{"bias": "none", "beta2": 0.98, "warmup_steps": 40, "decay_fraction": 1.0, "decay_shape": "pow"}
Each number is 128 + 24 x the weight over its row's rms, rounded and kept within 0 to 255. Layers, rows and columns count from 0. The size above them is the row's rms in percent of the matrix's.

# layer 4 MLP up, 512x192, rms 0.165, rows 0-92, columns 160-191
size [100 115 100 106 108  98  94  89  98 106 114 106  85 109 110 104  96 104  97 120  98 100  88 110 116 101 101  96  87  85 106  95 106 102 109  99  97 105 129  92  83  83  99  95  99  85  93  85 105  95 104 103  86 106  89 103  85  95  91  94 102 103 100  95 113 109  99  90  95  98  96 111 100  94 122  91 100  97 106 104 101  93 103  87  89 110 108 106  96 109  99  91  92]
[[142 137 159 113 135 156 106  96 137 142 122 140 107 127 102 136 132 136 157 149 125 127 113 144 112 129 169  86  98 128  92 163]
 [139 130 115 100 161 131 174 180 163 141 143 119  91  95 110 125 123 149  78 141 135 125 168 130 145 162 128 107 102 134 130 100]
 [141 115 134 175 139 108 115 149 160 153 103 164 124 127  94 152 123  88 138 155 121 141 150 144  96 109 113 133 145 135 101 136]
 [131  97 125 115  77 171 128 117 127  91 167 126 100  95 105 116  98  99 172 168 140 103 123 105 128 155 133 170 110 117 164 120]
 [139 164 110 147 151 124 129 142 117 101 109 126 139 147  86 162 109 142  83 155 113 179 119 101  93 129 109  90 138 121 169 123]
 [ 89 127 103 111 154 112  67 146 135 133 170 109 141 143 179 115  98 116 155 141 122 122  94 105 108 152 115 107 114 116 105 122]
 [137  98 116 165 101 121 158 143 120 151 109 124 143 125 128 146 112 146 115 122  94  91 151 116 104 145 119 102 106 104 133 127]
 [128 162 128 124 142 152 137 118 143 144 157 119 156 165 111 166  99 117  87 160 127 164 124 156 111 121  91 185 140 133 108 118]
 [153 151 118 139 137 112 117 128 124 133 147 104  63  83 124 133 144  97 128  86 169 119 134 109 153 138 143 154 112 189  92 148]
 [112 124 146  92 101 139 152 132 123 154 139 117 173 110 146 152 141 129 167 156 140 101 155 119 132  90  87 114 124  96 140 127]
 [108 154 143 141 130 130  72 140 104  98 139 146  89 101 157 153 125 137  84 116 177 122 115 107  55  97 137 116 135 147 190 194]
 [101 104 126 183 101 138 110  81 113 150 129 124 123 111  92 120 169  79 136 144 133 120 100 140 152 106 131 152 168 120 151 117]
 [117 154 133 126 152 144 113 121 130 123 121 110 117 111  97 108 140 126 162 157 123 127 117 126 162 128  91  99 145 120 141 123]
 [ 89 128 133 117 102 116 128 123  84  93 150 135 124 145 122 137 144  97 120 122  89 115 149 145  99 172 143 119 108 118 122 135]
 [125 159 108 137 135 107 109  98 146 118 108 120  96 151 135  94 149 114 104 132 156 144 159  94 122 105 154 143 126 164 170 112]
 [127 105 142 113  82 142 116 153 141 127 168  89 123  62 123 148 104 105 124 153 121 137 147 144  90 133 162 138 114  73 148 143]
 [ 94 140 151 132 105 145 155  86  82  67 162 157 100 130 126 111 135 103 140 124 125 115 159 106 137 129 142 148 113 145  94 159]
 [160 192 122 140  92  82 112 123 126 120 134 115  80  83  96 156 124 130 135 115 110 159 105 125 125 107 135 123 122 137 145 136]
 [132 148 165 105 103 176 150 111 137  88 144 117 137 179 112 149 141 119 144 111 102 136 152  99 159 128 162 146 118 126 148 146]
 [135 124 131 140 144 103 158 145 144 102 114  88 147 169 155 118  97 142 134 169 154 155 143 134 138 100 127 117 140 101 137 142]
 [122 164 161 137 127  90 152 118 175 121  85 141  95 134  67 160 143 105 150 136  98 145 146 132 152 105 169 137 136 152 177 151]
 [153 105 113 106 149 147 102 135 115 175 147 163 113  95 181 134  94 129 203 146 114 134 157 139 152 141 119 122 119 133 136 106]
 [103 125 120 103 138 139 146 129 156  73 127 124 149 145 126 121 172 100 127 150 129 133 122 165  99 104 132 163  97 153 124 131]
 [154 122 126 171 158 150  90 140 125 108 151 148  94 119 122 154  81 129 118 112 146 139 143 159 155 109 106 109 172 117 167 123]
 [129 136 113 192 156  90 118 150 162 165 168 107 125  67 121 164 123  58 149 127 146 103 109 114 141 156 145 143 108 123 128 121]
 [ 87 132 106 128 132 112 154 119 144 150 134 100 114 140  88  94 155 109 108 120 132 104 127  96 148 122 161 134 100 172  99 150]
 [113 131 106 137 130 106 116 160 124  94 157 184 150 106 161 146 110  87 176 116 138 134 115 103 147 135  87 106  81 146 112  72]
 [112  85 150 135 170 170 137 133 138 131 153 161 145 124 134 104 135 148 121 111 127 131 139 123 137 106 144 180 151 139 115 159]
 [123 132 125 107 148 188 164 130 123 107 130 125 112 107 130 158 120 127 138 148 139 143 124 127 134 150 136  82 121 156 109 129]
 [109 132 118 151 142 157  97 145 162 133  97  97 111  98 106 142 140 103 143 156 118 103 133 184 115 127  94 152 109 106  83 150]
 [128 161 109 129  86 167 116 120 154 100 129  92 104 125 138 114 159 168 140 158 107 109 132 149 132  92 148 114 118 126 106 169]
 [134 165 115 118 107 109 174 145 105 136 141 125  99 121 148 144 169  83 110 119 131 105 166 113 135 122 159 152 156 124  95 130]
 [164 147 107 150 130 137 136 144 161 145 140 108 126 112 129 147 151 147 112 131 142 161 158  90 177 142 168 105 148 101 112 106]
 [144 139 180  89 129 104 107 101 108 102 122 154 163 123 142 143 108 109 133 163 115  86 142 137 126 123  60 121 103 113 103 130]
 [143 165 115 135 101 109 105 122 101 153  83 138  98 118 122 143 112 120 165 122 142 102 154 145  97 158 151 128 150 142 135 116]
 [120 131 129 137 125 120 122 174  90 153 117  84 150 154 104  95 123 133 140 149 192 154 145 136 128 119 130 161 168 100 167  78]
 [118 122 117 139 106  94 152 197 158 134 155 122 129 136 114 107 128 101 141 117 122  90 154 135 143 132 130 166 119 161 113 128]
 [143 115 116 109 115 150 166  90 163 186 191 130 135 179 121 115 123 114 141 132 113 145  96 147  95 122 117 138 130 126 127  77]
 [ 96  74 151 118 151 119 137 137 150 113 109 116  87 144 130 113 122 148 141 169 100 154 140  86  88 113 147 137 128  99  99 161]
 [101 123 135 141  98 114 124 115 112 132 138 185  76 120  68 132  98 116 147 136  99 120 140 125 163 139 155 132 123 186 114 141]
 [ 90 108 126 192 137 138 120 173  91 139 105 136 143 132 165 119  85 116 127 139 139 167 110 159 150 170 105 145 131 152 143 121]
 [121 100 104 198 112 138 148 142 137 122 113 149  98 114 120 137  96 157 113 134 140  86 140 138 157 125 121 162 148  93 116 105]
 [126 139 160 164 127 108 116 153 151 109 121 154 122 114 170 146 140  97 111 164 136  90 126 115 126 157 113 106 106 109 118 133]
 [123  97 132 114 162 167 179 131 130 106 132 102 157 136 139 143 100 163 133 140 147 127 111  30 153 158  69 122 104 126 105 151]
 [142 141 144  97 151 131 129 113 138 122 151 140 124 132 118 127 120 117 142 158 147 150 114 125 100 113 127 179  89 134 148 123]
 [103 126  96 112 125 139  83 162 130 150 171 157 174 126 111 127 123  81 115 142 137 130 102 129 103 195 121 134 148 147 112 151]
 [113  92 126 120 148 117 137 138 144  82 153 116 110 138 126 114 152 154  85  87 160 139  93 145 123 120 147 146 143 134  98 150]
 [175 113  87 130 144 140 146 159  94 147 150 131 102 136 150 127 156 152 148 149  81 100 106 144 104 151 114  98 120 107 155  94]
 [138 131 100 157 144 128 151  82  98 129 130 176 108 129 118 103  71 110 136 109  82 122 139 139 161 114 135 147  82 122 141 114]
 [150 121 118  95 133  89  86  76 156 143 116 123  87 177  62 164  87 133 109 147 103 153 138 166 134 137 144  98 100 136 140 131]
 [167 127  74 101 138 139 105  96 160 128 111 147 140 162 115 117 134 132 100 105 131 126 120 100 121 122 107 103 104 102 179 107]
 [136 122 123 163 137  73 124 145 120 137 101 107 169 155 116 126 110 132 127 125 138 119  73 136 124 117 141 116 140  90 106 205]
 [140 145 155  90 145 109 123 103 101 128 149 170 150 160 126 127 121 137 100 161 136 111 146 114 120 144 110 103 110 105 125 126]
 [113 118 132 134 155 149 133 129 100 114 180 133 110 131 137 120 135 142 134 108  98 161 111 112 142  90 116 111 167 163 159 138]
 [119 145 104 165 148 116 106  94 114 174 138  93  94 133  88 111 156  97 107 115 166 124 130 145 122 150 152 156 110 118  90 134]
 [114  72  94 107  77 149 155 115  77  88 101 135 153 166 106 118 139 127 152 126 104 132 154 146 128 123  93 110 135 106 175 133]
 [180 121 175 143 124 139 149 106 111 123 167 122 141 133  99 139 110 112 131 109 141 155 102 100 106 114 106 168 136 110  77  71]
 [140 201 117  99 117 159 131  94 161 149  86  84 116 150 123 158  92 132 115 143 143 131  79 119 129 166 136 110 124 131 103 157]
 [162 138 117 149 173 125 118 110  94 116 139 161 103 147  95 131 156 170 154 137 150 111 120 132 132 161  97 120 135 133 109 128]
 [149 142 109 105 106 193 132 145 157  96 142 130 116 119  98 116 140 119 177 117 110 123 145 123 104 183 107 156 122 133 172 119]
 [113 155 131 129 138 114 168 115 140 173 135 121 120 118 109 156 136 135 148 125 140 130 128 150  93 106 181 126 108  84  99 111]
 [158 156  91 121 128 166  77 137 124 138 136 109 118 134 157 102 148 155 134 156  99 110 100 102 108 108 145 118  93 150 102 124]
 [104 174 174 133 122 117 156 146 103 137 114 118 132 145 121 108 114 139 139 146 130 110 100 163 171 128 136 137 117 116  94 115]
 [153  99 145 107  94 119 116  69 104 164 139  93 126 126 149 158 123 173 151 146 165 111 167 114 123 150 121  91 153 117 172 128]
 [118 145 121 131 124 121 132 121 109 118  98 118  95 147  66 134 158 133 102 100 128  89 145 121 104 103 120  88 128  82 135 123]
 [129 138 138 138 115 152 129 122  62 149 188 168 130 131 106 132 127 103 150  95 142 151  96 130 130 112 118 159 160 130 159 123]
 [144 186 125 108 162 161 156 116 136  87 108 104 185 148 140 114 143 132 149 144 102 144 158 150 114 140 118 140 119 170 111 133]
 [133 129 182 140 104 117 115 107 100 147 125 147 109  88 123 144 104 121 131 126 151 132  69 161 100 140 119 126 156 131 114 102]
 [162 163 178 165 143  93 121 123 121 125 146 150  99 133 108 124 100 138 142 177 146 151 104 118 144  88 122  75 126  78 143 129]
 [142 144 135 180 141 105  83 134 114 199 125  83 165  94 143 164 104 117 122 139 143 106 146 151 149 142 113 113 134 126 112 133]
 [123 134  89 146 153 152 124 162 111 134 131 121 107 105 151 138 124 116 119 141 148 131 154 123 125 149 109 145  96 164  89  90]
 [104 143 150 182 160 121 138 102 134  95  80 143 153 125  83 132 122 158 117 107 123 106 140 150 158 110 156 119 142 165 149  94]
 [119  83  82 140 102 125 135 133 128  88 136 136  86 131 111 118 133 134 155 119 161 117 118 142 133 121 103 124 127 113  93 103]
 [135 114 121  85 137 111 111 109 127 106  95 124 119 111 122 143 104 149 141 112 140 110 120  68 125 142 131 127 160 115 115 150]
 [116 141 112  97 114 154 114 109 105  96 108 120 119 135 143 117 104 127 100 109 154 126 110 129 125 117 134 162 152  95  88 158]
 [179 101 144 142 134 170 116  96 114 141  98 116 154 119  79 110 143 107 144 148 157  99 112 149 132 103  93  89 132 111 174 129]
 [109  82 187 134 181 131 100  94 128 135 134 119 154 150  94 143 159 104 124 108 163 155 119 106 135 130  89 104 134 116 116 124]
 [106 117 121 157 141 129  89 107 126 138 110 112 119 142 132 124 136 104 104 116 148 137 119 151 126  77  80 133  77 114 140 163]
 [147 159 136 135 154 120  98 150 133 116 102 110 119 123 124 129 155 104 103  84 140 120 153 111  82 127 101 129 118 147 134 118]
 [129 118 151 150 105 115 147 148 151 138  97 154 156 128  83 110 163 163 130  93 133 140 126 102 146 133 126 105 166 121 114  74]
 [149 185 147  79 162 142 143 128 161 136 146 151 111 127 106 106 127 135 120 155 137  96 147  78 162 125  95 144 133 140 156 130]
 [124 142 118 100 144 156 116 126 128 127 118 173 147 132 159  77  85 145 115 149 149 155 135 164 103 124 129 164 149 179 131 125]
 [131 119 140 165 139 123 102 101 168 147 124 156 120  78 112 116 151  89 119 118 142 139 129 158 160 150 131  73  87  90 148 126]
 [123 139 169 147 100 159 124 130 150 106 105 155 121 143 121 152 106 124 105 165 129 103  94 119 161 131  95 126  86 154 123 113]
 [103 137  98  98 148 149  97 147 125 135 122  85  79 119 130 123 125 139 112 121 160 102 120 115 142 122 137 120 139 118 190 106]
 [152  97 167 147 108 123 121 178 136 123  77 138 132 152 131 130 114 127 154 168 135 105  59 153 100 139 144  78 109 120 131 132]
 [165 156 137 169 165 123  93 147 127  97 116 125 113 125 152 153 105 128  95 116 122  97 105 182 116 125 121 142 104  89 135 139]
 [110 120 128 116 132 118  98 129 143 145 146 147 113 124 134 125 117 160 154 128 137 146 133 117 125 102 118 168 123 131 114 104]
 [126 129 140 105 139 128  84 156 140 124 152 116 161 141 145  94 118 114 113 124  96 184 149 165 124 116 116 147 117 130 154 135]
 [121 161 145 135 114 135 106 112 148 175 121 124 160 167 141 171 151 125 135 148 164 144 129 176 162 146 122  87 127 150  99 151]
 [103 134 133 108 154 102  94 134 169 135 118 115 126 123  84 112 146 114 157 157 102 157 117 155 114  95 101 130 113 167 105 101]
 [160 149 120 107 151 150 157 158 136 134 104 105 130 129 176 119 141 116  93 167 144 108  69 138  97 102  45  97  82 162  96 107]
 [143  79 130 118 137  89 140 156 145  86 203 156 139 141 139 135  86 145 137 125 113 119 119 139 158 109 117 123 168  90 129 123]]